python train.py --d_mlp=1536 --activation="gelu" --rope_fraction=0.25 --attn_scale=0.125 --init_std_up=0.0207 --init_std_down=0.00211 --lr_mult_down=1.5 --beta1=0.95 --warmup_steps=200 --dataset="wikipedia_en"
Each number is 500 + 25 x the weight over its row's rms, rounded and kept within 0 to 999. Layers, rows and columns count from 0. Numbers have three digits each. The size before them is the row's rms in percent of the matrix's.

# layer 5 MLP down (transposed), 1536x384, rms 0.0512, rows 1053-1159, columns 320-383
096:471528526482536494497451465478480470457465494526492484485467465501501505521474509468465484504506541518520547546504476535501493466497500541472489497523534484469515532483460485513449494527513437
096:516556526546495523508487521480538528514496498484536494465494503460485481461530453484561479528503471527494486483509465483470499521525491486503478503489465557472522500509510490471489490461514484
106:527523471523497518497483478548516494473482517509525506461466475492512488500509485522496466520451518483509498505529460520467516480515523523477485481453488466489535504508479534521483474517478524
097:527492437497512475512457520476448537514510482507474494488475489494471487535523479505537498504496493485505505498524495488557511474497533504493497471495508477490469509523497503501483505505501488
103:471486454484522562541511523504468512483473490477497501462504484503492495520506555509479484473466508519530547518493461524437512478493525488517490516499467531498532497491512466508469478513516487
104:492506487524478458504449476479446500523501467499473511491515514474478493499547486475515496490522499475496527533429540517509472519497510477498559478478483519494557477526520491507458503516515459
097:481516473546471518432512477508506484543484488450469503496496508526479477518506464467525506524540471491502515487525501528480488466477505458503481484519500557521518505514475514482467484498487482
103:500490460527522472423521532513541453512520510506472472488476448532520477511503526522513491496541512500539496475561488477503531510533505537513529519487476503546530535507514480504495499540489521
098:470524477531466485503528502517508493515513513504471490450470491519471491533487487453495466519502488522468487516492466461473476504504519481536520492502532520534521513498519525510526498495498509
106:503494492525493474552536538528520500492495483518526514492545507512547473521492482470491507501466514474497523525461503575518510484493500496480491493472480512477500514518518480558541526534468533
097:525514485499498470522471485530478527513532482517497472507531518519549529485501527538531469518523492496530500463457466481482511516535507514481517456497486467451507511490508507509488474511495492
094:495531487518502484488481526527499495493491474494524498533519482487492496503479467480486504490472485453520527538498505488527526503485509477481480466482510526468483478479507506501537495479530527
108:497497491551470502503499474505516484514510528491516511473493519461505519525497488545495515491530488524516529516440512490517542503546514504521505471518545504506499472547491497480474466487511524
098:469477477521477480497481454548488505487490487455467462459486515521508496463487516506500500505481480532542436519505519487484492498491485494477513458490472491505475497501474521486495446506486422
097:477516547514502500496499473473542549537488493516506523462480473511465515493512511508472500484462491513522509544494541504532471487493506532485516519542485502502478481501528467491518507444506514
104:491502528519512518527538504535493515472498513482531495484476488495492507480517541497509507490520521509531470496505448497497476524541513466526503493466499497494504482517542560464491506519507470
109:469482452504511494480489439535506506518464521466494513553523495499549479540497504513499491532498473534457473477470504464527485486513481506477510527497549457464488450497516497515476459490511533
095:513569517476508508474470495519449498528525477500498501508549495471507505510471476507539522520523483495483510496516500513523497516488458506513510502488495501503495481484561469506545490499510445
108:482497526500503519519507498478513526504531498513536503484488518480500482495474529489524509438483502509526495478490460499479504496538529477500545488517497498512508545493487522481462483517553478
105:465532498563519500494508496516505490511540470489497482532527481500570487482528508467486525477533517469525498513514547502516524501496499463485473528528462492489518491470459551516484554513474476
094:500462523519483484476520470473500482509510513476515507502469511488561478503518491537515520465523517501459523482507534485484463487555478450520523513476464534509470514512501518492483465490504520
097:486532481535483487528497499509491538474556537506506510491488493527485491457521526449508504491489496483510531524524492501460515485507480464498524518482455532465537497520513440491518502522515458
097:512518513519548504502478502475499473498487519519509497492440491527485496504497516500515515526477511492497544489502500509472477497479480497507519501485487499511507504474525482542492531513517506
095:528484500527533510472484501513512462509526497508492517493473464497483538504470501486539504527505440482537487455515505512460516494493459512510492530472522526509474496474529470497436517453488472
095:495458524469504495493512497535511532520486550508519511506509493461505512498546486469473561504462528511502526506526484532503500515493495514516507532504522454509500449537526464500503515503487494
100:489548545507471484540508460494519490518478532469495466514515507502469532488544491527532508514480518517499525526541552495480476451457511510493495512504490517481472471490505455500527473507508493
114:502482459494496511510491491510475497462543437489477511510518504481484543492535519506498509495474489514516533514499468539514496514475506539534508506486453502510538526495446528494500495529499525
099:462544526436495516526514521534509496461478485544502482496533476536474475501482493503487530518499524524479532493500476505499495505519544464471505489507483515467476470464455496486472484508502512
094:514504481483538506558490505492484461525523509495516489517516524465543495511440449525503525484501467495514497520479520482500521499455475466500508460503529517481510490488453503534485486526512472
087:539512517477472527537499534509546513460489530512480496461500490459480502493520490565483528488521463459493506510518509546542453496525499504517481491495514522471447516497492512479485524536495534
099:501455484481503459505526496507556536478479495537510507454468514494469477491524477514516496492509513550486508423521505491505585499526508526487483494510492489462468489513497512554485542490470506
108:507453503454503496497500524525515465478495487458478522501535479494469541529481495508476492536466480533495506489503457485524496486501523477482539484561502559512500464458463535503557494479466534
105:497506488531473480513516488523467473469485544521506469504519463503541524473486523522532498465526523480481494530549526513476530543493461503470497491503519524495507499516454519490488533500468482
086:521526486506514518512444528522504486477499506528502511496507531498475506477514480493494504486508461499506512484519527543505539501480487553468504493497534500490460482476459443538533477517498498
103:519509494544475463483484515443524476438482485474493453513470492508485445551499476496443462502485476510481489455542504505533490453501501530535493511471526467483498490486478498494481507507469522
088:543489523524526491517497473508491538520530459526514512515522530485496482530523498500528453470497496571475521503545490506545509505505523489462496524517521494493499469490483498508518536473457453
112:502485500488480507546475517538487488484498509497464504492474463508481490519548465473528481498490456502482498485493528487497488539519499486579488531526536529510504539477447524526518538476485513
104:482549487474504466499469522523526523498479496471497526447526508451468500503508500476512474503517487459475513470429497496500474503493465541496503504507510511507450522495472537517533503501529453
096:456519479465531491505504480540524519499539511511485490496521553465485511527507511488495517486490534497441473549464503449501522512525534531496469471504471462576497475555503497517526446555458499
099:486496524489514474471472499479483493537479476469511454503487460527506511491487491492482514499533563506513498539506524509497475504499517466569499527503485522504546492476506491477491538456498460
092:533496491518481500522476473501488483493509494500486486480488504501498500494485551533487522464477499550519477499479518481553463506483501472512506516485503506472513528531481519486507521514503534
099:473485539451479445510504522470503548522537476493526432520523436474518459514497475519513516528482580536502535490533477501475572465499474520502484498468484470494516492552483483486482491490522521
090:537509510500523550530517481499464549517483495548444531517487465485489539485500502500513523503553452529505504561487532493472529490490484481502539536480499538500543475486476488508474543487504463
090:469488525517533500497522533549487484507516509520506539470495467523516545497484538499501484483488522455507519504505509528513467475511545473544532503483525496528445489513507508510472477464526479
106:526512525487500480485502503514529495471467473518492513484492482490487555524529536516522461491503488550515485499494498442463527484510501491481540480428493485490499496518457503502493519494522513
111:496515504491505530485550514520522465505523504547527461525505479471508497482498511474474483488487542476468489506514505506480467519524491529541527503484516499483492539487468472494470491527491486
096:522517493519495522531498518478505540462522530497521489508468467494455538504501468492492481480503474498492547486509513519523476477499545504457501520434501474495451481523512505470497496551490510
095:491511477510520564493503492500485543501532538496500493492496464482496547508530487467517461493504502485531509485489480470506488506544524537500496487497501478514536503542505489525538462514545457
089:501485478472514498507462512502510537513531524486495481498530509482489458501449510464523536489510493531488532486465485514500507499478476518476505450495510491490528513469480511521477513506475474
103:512523548483474547478502519484471562489533554482464505495509490502532517523508506502498495494496475479497491473530556532496487504479493516508519467471486494569511558449495488465474493536517517
097:523476509508492539478491480510483527494485483473505485504500472520466538498499499540501538493523483478490485531505504475451478520564512519512505487498463472457505520501509513519512516484529499
107:467475503515523480462521496496543506522517516464511469496518508496495507481471490491505516506493491477503518498503489510515510545504518520529521492497475521506520514479512536522497531500508514
090:479450496510534499487461481525496470496516477573513515527524489491493479471508500507521487526518478470508497488524510497507478489534492506493513471463537495466449497460475475450497496548531518
106:530529475526516499480474486530439539509524556530494507534527471491523503472493471529513479490496509503529499457530507467490536529468506490523486531481542525495480483459518523500490499496507474
103:494515501488487466498522537488516512515469515490450483513503491503452485533504525525455524487489524472494505467477534467513539538481483491491500497463476485481512473500484511523514466469489470
099:507489468478511497482494513504487502479520458485465475496499527490540464479491502528501503450476489469491506479491509495484495503516576501507509532523523491526484516475521507486573502503499513
094:478511476522509522467439486539542485501447470434501484489503482511518513487502500476494472505488520535503513522557471489496536544536519509525497500475464524498564505509507523509504466524445488
106:516482515488468532469464523538491492535511482486477499512503513511497503499521500519486528490473501551537523477523501516550504542506465459505518535504495517479467523505520499460479494527485499
097:503489489531491494508517528480508478526499538474515516485465505477526468485486497494500479469486505467453518464547517490484486500506512478513508513452484482533490512500487496537491524474486521
107:465482510524476504426520469491509519518502528522515457503549526485455561515515456476491546494521545512535504505456517499508468524474495503534497492499495524495498503465516486467530497506547482
099:491492551564506495496493452511553547541517539509497520490478452530457507493490489506553505535491463449557468515497518508522523552505521480493492489534470451515493532526485541529483492501503464
113:550501470496501490471499509488545522528498497470474522488484497461508469522501533451493486514481464497498476520501516489503484499482461512518507465527514500529500540551445559519504506514481504
093:494473532522497522482507508558491494543524517481520485473557487480476458460496508464529509489500489492532532501495494535498484491517509498509523447467524499506506531452496490507484535425507519
103:502517520529533484518488490487545442486435497474494509499494480513507503488499489478512484517465499501468517509498499519449516556520516469572486530520489538493501510469512495532497485502478507
101:527524494534508503520534467511475483479498509492456489440486499498500509514511495500498500522495502479520494529530499516479530486506495521526460507534463551528494464477467492490504486500512494
096:479505542518530508464517509496495477536494525512515502498542497523512469484485507482500518488560478502492477500474513472511495543489479465479468488501521496500518457500515456511502507510471494
103:517502544436484507505506490482450488522515531499522521487497502529509498517487517494505496551497505519483463537478540519529452436543512488514479472462473520472476492495535474478502518527547529
103:507497498566517490472480538506454518494509521501458474473472498492522508503494476528508498536507521507514461531524493486528513544513458508513511522491493523496519504519563540496533527484471500
098:480505478518490467464474522493480503488538528499513508495534510501537508478489490482505530533521525487461519522429440517498502498504514505499509519532534489521477497452566504546495471454501481
106:479510496502528496491489517512506519519486515500506517487530510539486525483504482456465497534473507458468535492536465540490476506477487514540505482466496512506469471491508527495471461498436511
102:496502486503534497526533488488468491485508455525499514518497482490492499497537493507509495489518511494467467520556538496491484531510483513503502507467495499490526502535477516521486496527549469
102:505494499501475493447464529467492476513555455513505463491543526498539510461527510434489522507525505485463497488500492443523474497491496503497545497511492466481513502469494483496523488486507485
099:472497460522527492543496524555519520460517529507460495478514474512527485514531472503520496498498441549472481538535491465485541530505456509503513531544532475519509509514546466537466472485489522
103:512510502509477493513528479493522507494511494454470528466523536504467506517529480520465498502472516493475484521499497498509501504498497483481538486480493531495468471507496480501504494491530459
102:519499479532507508487498524524497446481488462502516505496472486492534487480487475506508458473533514468497502514509504493531513473520522478470494534492527461523490561530511486483477476511502492
101:496505564534495516504493499480523500459509530480504505521492416529498478481486505486557504461486468534508511490521513481457527482523496514504488520510528519458513484508519497514442476503479518
087:513498518524537481553490477508516503507520507541511504510522541484481491483504476530500493484480450477462527492460490515491459543503485492465470500502517489535468485474471492476481515532527492
096:522544514501503516488476505481505498464550501527481506447472482501494473507540517495512464457446510479496485493492471514512495478519512492477497454536472522471466510510520530465480489501500523
099:548512495520466493504492486503487506502474470458537520503500489505512497484475517527544510504493486497502514573488466497465513498504467489490567500464433514502502508520514498471484472491483528
101:459557533456508492489503498492490513491511489481519538497465522535494501509459497515464489496538459553517503521498511482510501498498494475502521505490535507517498484518505504505534497499515484
109:477522465495527502532553515515540500527496506519456521501505484466496496467491482492536509503513481509479525447512524537494522489511504498565506514512527493454486548540515474542478506482500528
106:522524520526534492522487480490479466541490503529485470500500479564504488496512503488514519482476566474519528487530505517491471454483478484509513502481456511525532492508512498521513473565480460
100:524462461510506507554492483489484562482539494498520542510509472522506511485504495457549495482509464501511487496526501511454495505517479493489562477460521491500497486512488469477507482488495470
087:469514517472529488452489478452519497494478506484491455496494475420495495471481462504548458518542509545489484506540508469487542494523479479532502482485505475507460511528543483550510490503499480
090:493458489491470507496494480445497514548470490505492501481497455470503512503515486500525544525483547500509510507524506498513500522449493491465509504484510508532507505517451520482495479487518509
090:502510490533525490457511541495507548470509476472492515553491522501517532462492504511479498494571523519519506493464521498510488507548509481492475447533499469506488504546532498462477486480513457
098:548473539462480496490470502541474495537498512516508482464501509515477494498486490467494517462447488501486503505510469515465530504492494485481518499488472457552472505537544496517523532487480532
091:488487507531487512502473526507500464463511512496498498473471439510493525523501531464526450511512512540510475459499519515480483507508508512502522498491504503524466460499451546512506510466466531
098:508493522519509522512474578548504496503483514469489468475457499490504478512505484489496480513523509488473478509535510544531517506479488488517496484456506556497500542483526510559495512499499532
096:544491490465510515492510514516510506509475509512497485507509453508483493509488479533502495495514534513537528499514537439514512468509516504506519492502534483473535560508471475479468507488467518
110:506511492527508501466533481543518492550529492544448512526509471537533507480495505525475515507457484460484507504524522446480504530463497504495530494488537517484482533526483506442503502505498498
099:482507484496529505433512448475480497519496499517498466520441487485499512449510493547555484517498504479499469498469511498475448500512473469521513537465475512489517511561472455489488452495504478
104:482493536570541514485510504534542495483525544492504549493469468521492489504488495484524513516481496464464542527484478503476523540502518549537513510508512492508469495489538484513462533492512523
093:516512556495548526508508464499513538525504533518496473492494534514501546510483531489481512510495476494504498471520505523480457486478512459478482495531492497470514486487554465477492471479582496
101:506480548536511491445416499506473491487465516515478536482508519501513508486506522513483466517456537464487514496506467496527485505512451534516501497500487500464506535483495540508444467493487530
092:500525502507522489498465536511458537484498509505507455539488487436472523514469506464494480471486451491507494487440510500487478526504522516523507505499490463545483504511488484482503497458515492
121:539545496494481518497500504458475491512509504527535531489467540528471534488469502456483470477478462515501497528505520493519483544478499534498515496526515528531504446485498476512502481463501536
089:496518508498505502522532493491461478472502487466528539537513519485517450483506485535515488538514479503529506496524509490446518517474504498514525494515563422478503566563470484482499548537482504
098:541519489510453497511473523492500465485467522490506497516479461495497466437467480458499515439496505483501506461491525526518537490504506479490584500487494508501488502518486495509527482504469519
099:478532541510491551476494494528476500484541461494510495460458525558518503463487454480482493488546467507462462515512497530546545492510508500523472519474526492500546503483466520541471498490482493
107:501462495529529507451478514452519525508482514500501482500489437468444550521476520472502535480528491483526495526536522449538482512535469488521540555479467485520482478509504465509487483496492501
086:511541524513517542489452487512474482477476531467484507509487549556543518535508553505514497489461445507477478521522511480482481444519531518543526483478469506525471524535488469468473485516505480
084:475515488540507487507488493507496477485475505470526460480480542544539538516542504484491503503458500485531578520540511507527503511500491483436527523459519486463502500501484480457537497526456501
099:458508521504531504523519481464487473547505480452475517473526509471562517489498497437486528485533494458508482537491514513490469452486526483478524506491543517475508554521514507464501498536496497
090:510509499491515490529498489480463499457492491508483512505456488471524513508529466480509473491528489482487509470534489455545557524502503527487527497512472490491529500449543507504516498506539523
095:540466497514490514490476515495502481472561500488458505479531515524473501470494523417515501487519492533493512492451530540494463569498516526512490492525505522524506476522460485459484512496492546
095:464559541483483514502507451497475522521549502523443489523498482556485486493489470537478473504499508506521516507499568500519525444495444492514508535466515497471538514505477510535526480488478506
# layer 5 MLP up, 1536x384, rms 0.129, rows 1054-1160, columns 320-383
100:530477480474522534477507513502453518522464574503505519506474510546508485543521514517467507508501497455497520496499500506542490500493529506499497519496524518536551468488506517514500500525546480
105:522438499508510477533499542533504504503500491502498497522496550512509512450495484477507491490475480527522506474510510460527522481479483460509513511496502465550464529486478509512549494496531521
099:492504467503515450476497521470536507489505502486480473478469469465451492525524533485470511525500489481503502482473486489465484504478507473534460504492479520488491516471508543527563537477509476
104:434473483474511512539550532520518481530514464482502504478484524475554476519503493506476505469474470474490509526489525507489475489490504468491499491451552490485482510473532494507428509463486521
100:496515491486494510479505493505489470503463460485461521474544506482511474527508498453470496516502520497523478492491486488524544475499546466495531486483445519517519498454526507526515491498465515
092:507477487538540499453518483452534512539500510496522541520512520461526513512488469505479500521454502522500447538482476521489491493504493519508483490471441456466470497489501515509511443456471475
102:492465480494480452483528499504497454519493489519503494508500489529516463528504507497496543504502484494524503545575525500531486534498500463549509525531516484489457474507506512481504453509467550
100:473497499494484511484483484539508511497489485504528518554526528516476532486479513508448524488493516530464486512550515530509485521507481505469513509527456478520513469468501492518441500516457518
108:535486503458473498494517496500441524471461485458531505531497478515518481499486480516489486440460506511533506499505524541525441541487495474515499503501493486522487492472543532521456522499489527
102:502488471527523513458515548519507468531510503524530519525497517527512505468451519456508456471478482488478483481489488538495509481503504450487511474502519472488491524505492504498500485440474498
096:542531510525516496511560507509532529460509497527529498490550503503521519465512483450509494510531443532512526536521519513495499472481551465471489517503502505457505497525527444529534511527456531
105:503487487507466471492508487512458474501481461492510505504515532483483540483521491536487500503520469555450484527480510504504532468507534487540510479517526535489534523460508495490490498482504532
099:482499515508499530495470501487526482507486494486525507505492530481490484500492465493462511507504497535523494491479492515469546495473565458508503513492499530547476491466543517477498489505472501
100:536498517469507459500496496517495520503457505459494525500500468499512537522484475517486479458541503535552487462482498508483468452524491492549484499551477475471499510491498525543533478531505481
103:477553471499481509473517489491513484527503539541472491458589526504484502517492519468533494465476511479490441514479456453530459493463469465500489487508518510499476503498501479507535540484468509
104:481465491498481465470494492517501499533467536486464501510478502487519517507480483509504478536460534538519477473441502483493527526459490512497505502489487495486483490520496519549486469485495494
096:407495510492517515480470507478433507507471473516520487464493483533528490437483487490499530499509515553494508524486470518519528505476542510509512480513492491477488501508509452516512464529516477
107:496526518503484476484495477494505519525478484468463521520504513505497544455495508480467481528493526512474504533495443514490501500457505523529481497488501504486514524548503503542480488488485547
105:519495496494508502509524507477538521472510486505535459464515479495491492486490497503488526533453530479507494484528498503540494499460505495528527484509521505512516477511480513505523439497538483
101:545459453499511461486459551469536536511495494482528492514531529512491534525490540531474471510519498484479502522439486526502479546495509503497485492493470539510485487460516441477477470540494529
101:467486512507485481494515470484508507484525519511486518510510501465508554484536486465545486499489505503510543518454477492457518496473554488486530550520498541510491485544545511524549481478500540
099:478523509507517503506509508517519541521468486516520496552445484535542513488492524513537507558478523525519536469566508488482497481510534480513494478509525545491501499533481522492508473486477517
100:484484524523442446456515495482525482515521521503495474484473525477531475507452491505530480539482477485509477491501517488530535475499495521465483478464501467440530492489537529520481479442463486
096:478446526483464452514541529474452476474522498538485499487500461503476529502492495490473492498480514483499508549491551543459515471501490504557502506469504475545507534480517482484506503516497521
097:516528480494527524536480517469477460497529488504470535513459519504535487509478506504499479473487507481485511536524489511516545485465535486444495503468506471527473502492498509500454518523530439
108:490519528523481504495532502512445507511505558488524572491464505506520494487497521501488522419470494523515503500543495535449510439470503476491507492547498470491487497513473500477520483507495514
102:514492489443521484498548484541529496494524466505511497505489490494566468522482501503488478520498460502521525514499512488506465497481475480439503495540523512471475463461472541469510466501515490
098:469455506486514521474489538530523493502492487486491525531528535508524498511521520522490474560490474446505487503512520481503474498511512478481511480475470489526503484512468482493518471532517521
092:509501550531570467486503511533482470519547515496478496514476466549538466509523507509520446512482481539517493479474498505503500557462510507478505522531469502522538483493530504490509526464507468
103:495527502492542490502548510531488518524479529553510529524474458522470494476532476483525514483516488509533521456499484477487503515484506469446529482522496502517472486486523511436519517470498503
109:496527519519497507533492529469489514517521501538515465493487510541532489491501495530521505481494508495504509478488507547488491515494481505539493485469505464532484535544479459493469500476524486
103:521505481557473490482534530540506514511479530509538478436501474533484490474490551485509479499516554537507489555475517530500489507506449473500470506478480538506501544525487559471424510501502519
090:497510534497529525488475495500515537491465536461487490510453525488488503481542537533506504520480460539497459494453467506496498485519521509431511497510537482534483488553478484489508500505532467
099:489504471516551484528485491560522519467444523493477522492538550509534476547529450464507475474521465476500524538502498509505478492519481502478529517506511496481500492497480480493495490485500546
091:439469479468481485495497500520484479555496512489502463539522498498527499469449483501463554525503475482505486522461494468472461510474442503586495494501489474476506559506531493477464494563509501
101:505484471524513512553499481499485484481484520497504530566474523520518447466528512517490483493482469534491472472506525479513526548510507500497502517531494498504467487464525503516447520468491490
098:525523499498501435516516500496524542509539496492529532505492490505473490496536541535500488468464509461553505464469502491484502515466453509515483477518485510479508499488469494502485516500458493
093:494531532467488514518514517487493402502489517512514496497495518491491506520528515496488506505476493504565493475507536520483545494496500491501512466504449506462472490506529531427528475543481499
101:504477489538517480494506489517448513540527506471494522493505482488529448523508488533506479449492512560454502545522479515513506516480479487450474506452522511484490504510540544532552566488511491
103:530480425473502509481517524520481488553497459447530478490523520508525524565514534512506479494509506481483488466508485512480516488467520517444498467509535504495486481475472506506480474454479450
097:490532516509543470482462497494496509484504498505494533505482501482498532491509550491506484514491502516497514497442483463495482509458530481518533473536481521487493521524522481485487510551511498
095:544489449481503515490516489494499501506483509515515508541474529530461504495490552460516505519503487489496468496451506513462542492493532499478516498505499494491506528502553496507500550484489489
099:538464489497511518484546486516528488450491498479463476522511514492524492498462504440521501511491495547534520485500493513515522506526499518500499518571559495513515484510477536504512478535474494
101:505484520533487503520534469476523489506470520472484534532515494504467500525501506506555503461492543540492446480559467550497477491550538504504532465477495501493495481531507524494498525518521484
103:539474473508477557499518482516500487502449543510521563533497508507481518548457500478484520498521487509495482497470481495537473483501521485462497516502501479508463512551490434498515532481479513
109:475540480499518498563511476471490546518487495531486506530513473532490483525476513520544488466457496489516449456479508508474471456479494533501472515506502513491476525501502531524472523500460528
094:532490500509491488513481461493507499452470451487504488494503510480508485484492542489497479501536498502530496473505488505494520463454496494505454510524498552484480495517497497518483531515480503
090:519526470504502502559521522470521462483503477498494475483492482524474547551528514494516537540501456465514464489491528499509511486487536524491477541497510563498511453538534555498496490476529508
101:508505499553483470458559558502492487515492541510528468496517490495497509483464500482471544508475542516481507512510485522494486485473494482460534458543495473528503473514459551507511513502469499
092:478502487521500460466516521474477470478495445512483489421478517520555450485471443472508517478513523518494501465469505496511495511464511478500492537564522504462472493502509480533479534527477486
101:483446473489511436513498514475503484496477502465499500496508513526545517537474504512472493506479501525490482450466498499549565474479474523501486531530512470542483521525484499517520490525492510
087:505531466484512494528499512442479494505514531477503491480474517526509514534497516489424488532499542504495503475502493475489467544481537500515492475491510465538521496515529557474492493495482442
107:518496451528484495474562465482476500479482478517509500480511480499518495544531456511469468516429467486513500491508466490512493474473513520504470448491506517422495471520515478491517519508491493
099:503523502500492486468507523516516486512471463506500487521503475532487477527528570515482507508494511472469527476491461525503491456493529435468479506542483484459488497483494494493436511540499480
097:501542503518513474495539543517498513495558484514466497491527471482526512446498505532482476565498542503522509490537542540509487483479524484488500484510515493528547509517481529472481517533513469
097:526481488486523464487523499488533467482507533533533532523527488504475487523430513525489516440478497469505502470489514493545503511504477531527505476492511514508478479471480472497485532481523507
103:494499500489471519521496482491528533537523518527495504535486492535521518498514508505456497574474514549493472443508508517541488471485534494479512484554506504526493515484509509481498492525526520
098:470533486480525462476503526500515517463525522495496510480546504520507517488449526513493508510439507520508525506437542466494475485535533524525488478500485468493492508530507461459561478511474503
102:469479485494495485489474552486438506481507512502527478527457543508508515528507526470497473484501517501506488498514512522522480498486463470496574496454521487510517522508505474544486500510470446
096:523508494481495518485463477525498480543485556506530510496498488488515506486489510494484512461511542492508529489489508463519556498532487494451507547462505520542467466501501495501488503460451445
107:479501527499494521518495505487559528530499501486462496528464485506505486471477511501502493477548497517499484527474532499490443531469500471531486532514511483521503509546516522526493472472449503
095:497514507520515519446468486484498530521520518537495477520505454455512515549504532539509507552463480555506520515532485506486521462514506516532505544501453503478487531543470473504532538524465511
099:495535514491484491471501453516484552511468542523510519514487464540521475505509504464529511522503524495508522469480492499503471460448527529459506528500539502481495463475495524542460533529497507
096:541537509496524496487452490477511528463511504500465458540515522472550527489465487492511519509508473493480487475513498484475542474491453511498480477509428527523532502478505502494541511470482483
105:483518479533480497499504490481494500505509476482540508468485479517525530548486512503525436455468482542491520482504480518460524479483542508493470478559502481514482525494510504497482473473510482
102:541468487517473470525492479502516508495504460530492533470492523525514503526479505504462512473515513536490487518453498495522505516459504524498491513486479497456508542506515518530490496509514518
102:486512472520515574506518469517479500519480485466461514501517497479508498503528522506496510496455526470467482497471491516517483494490473462496523555514526507525513548579500516502505529498512497
100:491488491509518477492501522493449493509516488505504491469501471569472505466524467462482431492473486517508492509491464447520485486494456491517495511554519460497489478495471498452488458487481498
102:532489544492504490517489500509555511539495483491502527502493463461518521496556504484512493492502527506524474467480504523453511485498509519466483463478487498494471493492516531518488473547421511
101:449499468499512472510521541536516507468445452478485509527481531484486516468492518560484525524522468533489481587526573542494494511464551508483503494529485499527490459507493537491517467467492537
101:561506522459519507491541506534536463503470450442518497490445519478504492500499502496476542501500494562489466502514519524492467475469485545454524498537471563488507495501515522449500512528474505
099:512500519490506512479518480542533557483498540496474504455512465526507519524475487497503529474469488493506504499553521485482475480507524487540522503490527506458477423491510483506559547500504539
098:504475522486488522478486444468491503489540497509464498482484495473479473473472475484481499489487471494436530518497482535503512551476488538507492486499539518506559506477525468503492522537516529
102:520519470506519533468559521504543538513491499497511512480528541501478516446460487522475494482502529492481446545482516509498500494489497515497480501480536513541472477512498531497496468487508507
102:501492533481482509523529519503488505520512455489549533488471516529485548504504515472520520508510496523528527438494462477461515479521549484499478505530530491483509432511515545494490483494477520
093:477521482486509522482519521486547478495545475429476501477504510487478481506508548517468495531545539524537468465484520470507447471508512485483503485478448511470470486495542476501541499503516479
094:511501493513471523523493497539491493488505517499500521482476542492492491523463491449488493497465448494523525523502551527485524457488476463490511517492470523534511477510507497461522471480468522
099:519461469491503512469469511486510540535496495482513506507506498502490508539529525447534501537526508479505510523546500473540524541478479506489463512473513519501482516469467488521505494494518464
108:499517475481512548498509502484476458489520505545504493482461524491537545521487508456509504507504480518514474479505490539504474491520529531482487521510490531533510507512483527501467494498476454
111:497537489559525532460478490482550506446502502525462536502529480476492481484499509541531492491523500535490492503503503484496480516507507487508484521538519503495515508478500504523482423509489515
105:542494495486531512494521499518451500495456508515528500501487493530513483519476531522484468503500542458517470499506477488527499497510540491465529502476512527504488514507524509511483461457555490
100:517481454493481474520509502499507505527590533514481499508498512485495487479563487499506496538496463489476528515501495488491503530450505494455499504516485497482479514505488454523484471476519496
093:494449484527501478475489535492453545519493517468524523493467488520512489503477531474502508490533493486519524482508521542523465496457499530508527481500501514517550526491505532517495524508545502
090:516482491471517506465483484479486501464480530496519506489459526454474477505512485488505505479527465568484526511556524514515523497511475511472495458473508498487417491546503501486466471496496521
091:516524489465450497553486484545468497559501530504524461484499522476514507483502490472469505480453513504485485515498501502464514492500524533507451488484493519504487516507470498462490528472526507
100:467493507520514487479470469489504492516510520517498506548491519495526455505506454466465506495513495520530473490475450496535516496471535499462554544463475505431510519526544534497527495540437461
093:546523468488471495505471479498505510497516519470485551537461512517487490518465483501511492495523509504515507495478548479505504492480532489487527497506504476499443457511487524520522494484524442
098:461467513505538511543496494481486503494492513469505547546505534511485459542470504485502514455475490492499513550476502499558469485454535488511516504517475447507541476487493525505503536510489459
095:486467477516505491476488488512480532481484526473506496496492469489490519487479461557498504521495530511516486478478518511520499510505511538490450506522522529447499498506514514555505487488523473
105:510524482453477501530511506517513501554476486479469480507501464496551518480472509510471540544524501502527456511498517469491505507509502498491474563510495504490522561484469533462542484471527495
100:479498494473521500453496515518571551490519460483567487483473514526459500487489525543467492529493508557480516515477456490479528488462495562455464467501499519472497530555492467475497486483481524
099:510483530501510532504527541507497485511514497496500488511524545489493491546512485494506520469477501510492544518483479510526426484520433481489496515521526488450493499507435447520498481504440489
099:545534527490507541498475509534481450498481506476499520495488459510468475475514497476502496496505500495501483489459488510546500477502532507473524461492504506465540561509511517500462561493534538
100:454548506478501503551451488516457529507519524536470552466513534487526486496463470466488553510476515488500473520526554491508503542517489537470491501497526535523508521497453489520518524477496498
090:549479484533467502507525504507502463531468492472479487493537497525523501493525532497461486509526509492507482522488494470492491475487521497524520502508493500469491515505512529536514518492555552
112:485464476482532521499532514490513545479525481546528519506506496512522527482523554469495493516519484540521494483516525534537467493522504492519511515493523519506517491468486445468513505476515500
097:492499472511524537433473531477476513529522482516437486503486507497517468507501557504521478498473496504478511477507493514497454530518542533506478502454481464536515504486541501560532503464483448
104:511529498490559478457519493470524477540525437479536472478544506489507501516457510502478529522535473546497523497499484508530514449510492479510526556516490491538494491539486515474442511520506498
092:526482500509507474492496500488514474512483514495487496545482511437487504501474509493515494452481479506500527475510514459444484484487482480486501497547477479497469491471525445456569493523519495
105:530560474505507496505547541480495491535511473520543479529486504533531489459512488511487488469514504521487485549536535527505520450458557524509521518522538473481470488477520546495466499479440524
093:503493493491467478502533525498505509522499466479522532469468506555493541475497470510489491482507527499520499503513519468474515503508485480439508527479546496532509512509500475461508504516481501
095:495501480497522544488508480483457468505513478521446486547536488502460480531487518544513484469535484481494451489450440509513451485488503529545484490538499478557517484533522509519426541491542488
098:528493482510541488560500466466465502482472514524485501501510497468530542484530499470483487497484502513486461510460470496497489482470546522481519506524527479527519500516498487487495508525547500
090:479493499500471483533517507511533540504456486511540515520508494533484519516472483480439558451523554525521478543459528464533543500475475514500479498489497471534548510553503568491458506502475527
101:503522534465478530485516547555524450514463480469491510515484487483553504503488510526427496519520455501526468463465482479480545507477523501483485469514495550490508523535502521532518551488516473
099:502475541511504523521520493509503512484467504529493507508536498511535498493476475454513503483488508535541501551513499489497501522471478506497457485501518514489471512537472525479516452514494502
109:537494476480477463487492535512491479450542506473514556526524503491492517525486526519468504487504476486516492455501501496494500480455584520461466537529522546575527443481464501486506507513488532